Each number is 50 + 12 x the weight over its row's rms, rounded and kept within 0 to 99. Layers, rows and columns count from 0. The size before them is the row's rms in percent of the matrix's.

# layer 3 MLP up, 1728x512, rms 0.0544, rows 383-391, columns 0-127
091:38 52 37 59 50 77 57 38 41 49 63 46 62 25 53 31 26 72 44 68 24 56 35 26 37 43 34 33 46 59 42 34 29 64 43 50 51 47 37 32 31 49 34 62 46 37 50 66 51 49 49 68 52 49 56 65 58 50 39 65 62 58 52 40 49 58 64 56 48 64 46 55 56 72 61 47 30 37 47 63 50 42 48 44 49 47 49 69 64 56 42 63 58 50 50 65 28 62 46 32 54 68 37 46 31 79 38 33 40 47 52 47 69 43 61 66 34 68 39 35 38 53 58 47 34 42 62 53
100:44 62 57 47 44 59 46 76 53 79 33 60 25 52 53 41 50 71 46 56 65 49 62 46 51 49 27 50 41 59 52 69 50 46 44 74 43 26 45 72 43 35 78 65 57 61 51 37 52 57 74 55 54 77 11 45 54 51 49 40 50 64 54 35 28 54 48 50 58 50 79 51 54 54 46 50 56 50 45 68 65 60 66 38 35 45 57 45 65 57 32 40 51 44 54 65 65 25 36 51 59 57 66 47 61 29 67 55 39 52 25 82 71 48 24 63 43 37 41 62 45 47 52 63 59 76 59 47
094:53 56 51 36 45 50 48 52 58 48 32 41 37 64 50 47 57 39 51 53 47 58 32 43 66 78 44 47 56 51 62 45 39 61 68 37 46 44 60 50 63 60 51 64 57 49 75 68 48 53 48 47 39 52 53 54 47 51 49 65 45 59 35 48 39 69 48 51 40 31 51 45 41 66 52 54 53 38 43 53 51 65 45 60 43 29 47 49 51 52 52 54 40 52 31 36 66 43 81 41 35 67 37 31 52 65 56 79 52 55 28 49 39 53 34 40 18 50 60 47 21 31 33 51 50 54 61 67
099:64 38 58 34 49 63 57 51 38 30 31 46 56 46 40 58 59 48 65 56 42 53 50 44 64 56 62 62 49 40 58 62 71 45 44 38 54 37 36 68 46 30 45 50 65 49 39 70 32 54 54 35 66 48 38 74 51 43 52 61 42 38 51 71 37 42 47 54 57 45 70 47 58 56 57 56 46 61 35 37 17 45 45 64 39 57 55 41 52 60 50 48 53 42 57 71 75 47 56 57 37 55 57 59 70 63 43 66 50 40 53 55 48 46 40 69 76 47 49 63 46 46 33 43 56 44 54 58
100:82 34 49 56 30 51 49 61 59 48 66 48 23 47 68 66 49 77 45 40 40 68 20 62 43 50 46 79 47 40 35 55 53 62 49 42 48 74 66 54 56 54 30 37 72 40 58 57 39 48 80 59 60 57 73 30 64 46 41 66 61 38 53 40 72 63 64 49 38 53 68 44 48 44 52 44 63 37 41 46 67 67 41 65 72 35 43 39 42 68 50 36 67 32 57 36 58 66 61 41 52 38 53 60 51 64 47 64 76 50 49 60 44 27 65 28 47 36 26 45 46 45 66 44 55 47 38 42
105:63 60 17 62 35 52 31 65 62 50 50 50 42 54 30 43 46 57 36 59 41 51 64 25 59 43 46 49 54 53 49 53 40 29 44 71 57 55 67 37 56 36 42 71 43 31 51 53 53 84 58 51 58 54 38 58 59 55 62 42 40 61 56 70 39 53 44 47 47 63 49 56 56 26 57 41 56 67 48 65 63 41 58 53 39 77 58 70 62 30 35 57 34 67 70 71 52 50 40 30 63 66 28 50 61 45 56 55 54 79 53 51 70 35 36 57 57 62 59 35 39 35 58 59 27 46 44 62
093:84 46 57 34 60 62 54 39 68 49 51 41 43 56 59 57 44 37 48 45 35 46 41 36 58 34 38 69 35 43 70 40 39 56 68 37 66 44 28 69 74 29 42 38 71 42 44 31 46 54 35 56 36 59 48 60 34 58 45 50 83 63 41 56 33 51 42 48 35 70 68 65 45 60 31 69 33 49 51 46 39 43 69 70 56 49 29 57 37 66 60 58 42 64 38 38 44 39 45 38 70 46 69 23 33 49 35 48 57 57 54 68 41 70 49 74 53 64 41 52 44 52 51 47 68 29 35 26
101:48 38 42 43 49 32 42 41 74 52 60 58 43 37 43 51 55 49 39 36 80 47 56 28 52 62 54 52 54 52 70 38 58 43 62 34 39 43 46 40 46 34 50 40 44 79 48 53 53 55 33 46 55 44 46 44 55 76 28 30 52 50 63 58 69 63 34 46 46 58 67 72 22 48 50 48 64 42 44 31 38 55 65 51 35 55 55 43 59 58 43 79 47 33 46 54 53 50 50 57 52 49 71 40 40 44 41 59 51 57 43 46 41 57 45 47 48 31 42 33 48 69 63 52 63 35 53 49
103:60 35 40 69 68 51 53 49 58 34 37 55 45 60 36 64 36 46 41 44 54 43 40 33 55 51 62 48 64 69 56 36 68 37 48 36 67 47 57 51 38 43 28 36 49 59 63 54 64 30 27 61 38 29 45 35 43 29 50 65 34 69 52 65 38 25 43 53 44 44 34 54 49 41 44 68 39 35 46 28 41 43 70 53 51 31 64 46 48 48 50 59 34 52 47 41 49 48 53 44 75 34 43 54 37 36 73 71 48 66 56 48 30 25 47 51 59 61 36 43 64 56 62 64 24 50 45 43
# layer 3 MLP down (transposed), 1728x512, rms 0.0543, rows 383-391, columns 0-127
093:51 54 58 49 54 34 59 71 68 57 29 30 69 53 41 51 25 37 24 60 59 38 52 47 61 54 30 45 50 61 46 52 45 49 51 32 35 59 49 35 51 48 61 37 65 43 51 49 62 43 40 51 51 29 69 42 51 35 74 32 30 54 57 50 33 63 52 00 17 44 62 34 34 32 47 60 54 50 60 54 44 60 57 53 48 51 60 44 64 62 63 50 42 60 43 42 42 37 51 66 41 30 54 54 68 54 57 56 69 35 65 66 51 41 29 70 45 38 56 61 40 53 47 57 38 51 56 60
102:74 45 48 35 49 70 62 71 51 56 38 21 36 36 38 69 50 57 48 42 60 59 52 59 49 40 41 30 45 65 36 63 54 59 46 67 38 62 39 47 48 14 50 44 55 46 33 62 50 42 45 72 55 74 28 57 43 39 53 39 34 63 45 45 61 44 49 46 63 33 54 57 47 41 32 64 56 26 57 42 55 54 27 38 57 62 42 55 39 66 37 36 39 32 41 35 45 64 65 48 61 56 41 54 58 65 25 69 64 50 48 73 56 23 48 42 36 58 72 55 70 53 32 35 48 51 80 41
095:68 46 29 52 25 48 50 58 52 61 48 55 19 48 61 65 40 63 35 67 60 49 36 57 64 53 47 31 74 51 37 33 50 41 47 48 60 27 29 61 51 74 45 57 48 36 45 48 63 54 57 59 50 59 56 59 52 54 46 64 45 42 47 54 37 48 46 99 62 41 51 56 44 43 47 33 45 53 60 52 36 69 54 32 61 49 23 79 60 54 60 49 49 54 53 50 35 65 54 35 43 50 60 45 43 41 43 70 56 45 59 51 32 45 32 40 36 60 49 43 24 43 50 39 62 51 53 57
100:21 41 44 62 47 56 45 44 59 48 37 41 40 56 61 67 59 57 63 54 40 58 52 53 64 41 50 59 47 35 34 49 45 52 36 54 45 48 52 46 42 43 55 49 42 40 63 20 40 64 36 57 46 53 58 50 78 34 76 47 76 48 59 51 53 40 41 71 58 30 69 09 57 64 38 50 56 35 67 42 56 57 36 46 41 60 43 36 46 62 42 42 56 72 38 54 62 51 59 51 61 52 44 49 50 60 42 54 48 46 48 54 45 38 57 31 43 56 47 33 57 56 41 22 38 63 58 42
101:69 56 41 45 56 52 40 58 44 67 46 58 18 57 44 56 61 55 47 59 35 74 48 62 29 41 40 59 45 53 43 57 29 51 50 29 59 60 49 78 57 60 52 42 71 36 40 60 27 33 41 57 45 50 57 46 24 64 44 61 52 59 51 45 30 46 49 57 66 48 59 35 70 67 54 49 24 87 57 53 46 38 59 61 60 63 39 18 44 49 45 46 46 70 55 55 23 69 50 55 63 63 55 50 23 51 47 37 61 52 33 50 49 60 67 43 25 28 35 60 41 33 53 25 41 53 48 55
105:68 62 47 54 60 45 27 60 57 66 58 54 56 45 55 38 70 52 51 57 53 39 56 40 53 57 25 49 29 68 44 61 48 37 61 42 46 47 70 37 40 44 46 68 47 44 53 58 54 60 51 55 39 49 54 47 54 44 61 47 41 38 37 42 64 22 57 38 57 47 52 54 51 27 75 59 53 49 57 36 62 52 44 63 46 54 65 48 47 17 56 44 58 36 51 79 50 39 33 44 33 47 41 53 52 53 72 38 38 35 54 52 55 41 44 46 51 58 64 42 27 39 34 40 21 36 46 54
094:46 40 54 49 52 41 59 54 51 44 50 30 32 47 55 57 26 51 30 46 46 36 63 49 47 35 57 59 50 61 29 51 58 53 44 51 45 57 46 75 65 69 62 42 40 44 47 40 51 42 36 42 50 62 60 48 49 55 46 49 30 48 51 65 53 34 40 59 42 39 49 58 46 72 51 39 62 71 56 47 54 69 33 39 45 29 65 81 34 81 49 54 75 60 63 60 40 41 35 46 67 74 50 47 58 41 44 51 45 38 51 74 53 49 53 48 41 13 34 39 43 50 57 59 68 66 45 72
101:55 46 60 53 47 61 57 34 43 26 47 40 63 41 69 60 33 71 10 44 49 43 63 28 44 36 55 61 54 54 42 74 36 51 69 54 68 56 46 40 22 36 35 56 36 63 51 36 66 49 42 45 48 29 58 54 58 42 58 56 57 54 38 53 53 77 59 72 52 41 52 78 67 39 35 81 50 60 58 42 51 32 64 52 47 60 56 60 67 46 65 47 64 40 63 43 59 53 47 53 62 39 58 61 50 56 56 43 30 35 60 54 39 35 41 45 37 27 45 42 58 51 41 49 48 43 54 66
105:74 43 70 21 40 45 64 37 48 64 63 38 32 58 51 30 44 53 37 57 50 30 57 33 37 71 61 46 43 43 63 43 50 56 50 70 42 61 53 41 62 60 50 47 44 48 58 36 58 33 63 45 57 72 47 53 49 61 63 61 53 48 64 48 41 40 46 38 70 62 44 34 63 51 67 41 47 57 48 64 56 61 33 46 43 61 50 54 69 55 67 30 40 39 62 60 32 49 60 57 41 37 38 34 51 50 52 48 67 70 69 58 25 38 49 41 58 66 40 37 43 44 32 35 43 64 44 42
# layer 3 MLP gate, 1728x512, rms 0.0541, rows 384-391, columns 0-127
100:54 59 60 75 39 50 35 54 40 33 66 47 52 50 31 57 57 73 60 52 39 50 64 47 76 43 42 52 49 58 68 45 50 50 52 71 49 43 49 39 43 63 59 50 65 39 47 46 34 41 43 33 52 40 51 37 53 58 43 58 58 62 61 39 51 59 61 35 22 66 45 36 73 51 52 60 50 68 45 47 66 41 33 39 47 46 44 41 81 34 50 55 48 65 46 64 64 35 46 43 39 50 54 62 38 52 44 48 50 56 46 50 52 52 46 62 50 63 37 54 44 62 70 60 62 50 35 65
093:32 54 33 38 39 39 50 49 66 47 53 59 38 53 60 45 65 62 50 53 52 66 26 60 46 67 36 43 36 42 35 43 50 42 39 45 35 37 44 56 42 26 63 58 17 53 68 56 50 28 43 65 26 47 62 50 36 45 62 68 61 56 48 51 40 58 59 42 42 43 57 64 36 29 61 58 60 51 68 68 40 45 43 46 58 27 42 67 50 45 65 46 57 58 43 59 43 60 33 60 59 56 33 41 73 38 55 48 54 47 46 53 32 31 53 57 42 53 58 40 40 39 31 47 68 44 42 64
102:26 65 80 47 71 51 60 54 28 43 46 66 51 39 61 38 52 46 62 79 57 54 43 49 47 42 56 87 36 40 51 51 46 54 38 94 69 63 63 49 58 61 51 30 50 47 56 63 43 20 61 64 40 59 53 47 58 54 56 54 34 42 38 42 58 49 53 41 42 53 61 45 37 46 52 60 48 59 40 51 38 66 76 49 58 34 61 33 50 58 58 48 59 46 54 57 54 41 52 64 58 54 45 35 36 58 45 45 37 37 34 69 37 48 67 62 46 35 49 54 75 68 39 45 56 32 52 82
103:48 58 63 60 54 31 67 23 68 47 46 53 48 43 14 66 45 55 35 55 63 42 44 47 41 31 47 46 47 50 24 56 37 41 63 47 58 29 41 38 57 56 39 30 45 37 70 57 47 49 48 74 61 44 52 56 32 49 87 51 39 49 62 49 44 76 37 46 57 33 69 35 50 56 34 47 42 60 60 65 57 57 63 46 68 41 62 43 72 35 39 57 36 47 39 67 53 45 40 40 49 45 36 56 38 45 52 56 44 37 31 36 71 47 58 53 29 58 39 42 62 59 41 33 69 69 41 46
099:41 35 51 47 65 76 59 31 28 64 63 32 58 46 60 69 58 48 49 67 58 45 43 44 49 44 60 32 53 63 51 54 28 43 59 40 55 44 56 46 40 50 46 43 31 45 65 55 68 57 38 47 50 69 36 41 38 41 61 74 36 48 70 43 47 63 65 37 47 61 34 41 57 45 66 31 56 51 39 52 51 49 36 60 52 41 56 37 57 57 50 47 49 38 50 49 38 57 69 54 52 44 40 47 48 61 50 83 63 57 45 39 45 55 64 50 25 47 33 34 52 34 53 57 51 51 55 65
094:54 56 42 71 62 44 56 49 48 55 35 56 43 31 53 67 56 74 36 60 42 60 41 38 47 64 55 43 56 44 32 56 47 42 47 39 40 63 47 61 42 73 46 41 53 45 61 48 58 54 40 60 36 36 57 48 44 51 53 68 39 32 55 42 37 64 51 54 50 54 56 60 60 63 36 61 39 64 44 63 71 61 34 66 48 44 61 59 42 60 47 44 41 75 65 43 43 53 46 57 63 41 62 35 49 60 55 71 41 49 39 53 63 37 67 44 51 43 40 24 43 59 68 73 56 53 52 42
102:59 45 70 45 47 68 52 55 51 57 69 73 59 46 81 44 52 59 60 58 34 37 55 45 43 61 44 57 42 57 66 44 39 50 69 24 42 35 44 33 52 39 41 29 53 39 71 22 72 42 47 48 48 19 56 46 68 36 46 51 48 41 46 47 49 86 60 48 41 70 45 25 39 47 09 62 40 42 58 65 52 46 44 55 25 55 48 52 62 51 64 43 52 49 51 47 42 38 48 61 45 76 60 49 66 29 48 56 66 46 22 41 63 39 37 52 42 33 58 43 56 51 40 53 60 42 30 46
103:61 30 53 44 45 44 57 48 40 44 28 58 48 40 53 40 46 27 44 55 66 40 70 45 51 76 63 53 44 60 54 30 39 61 15 37 47 58 41 35 63 38 54 52 46 45 46 56 35 49 55 51 42 44 57 65 60 54 38 63 60 45 49 56 45 54 28 43 60 64 60 43 31 47 45 34 50 52 29 50 25 63 54 58 55 45 61 60 54 38 46 48 72 35 37 59 45 42 60 42 58 22 55 70 23 47 55 53 53 42 30 46 46 39 51 48 44 40 66 70 65 50 74 58 66 45 49 60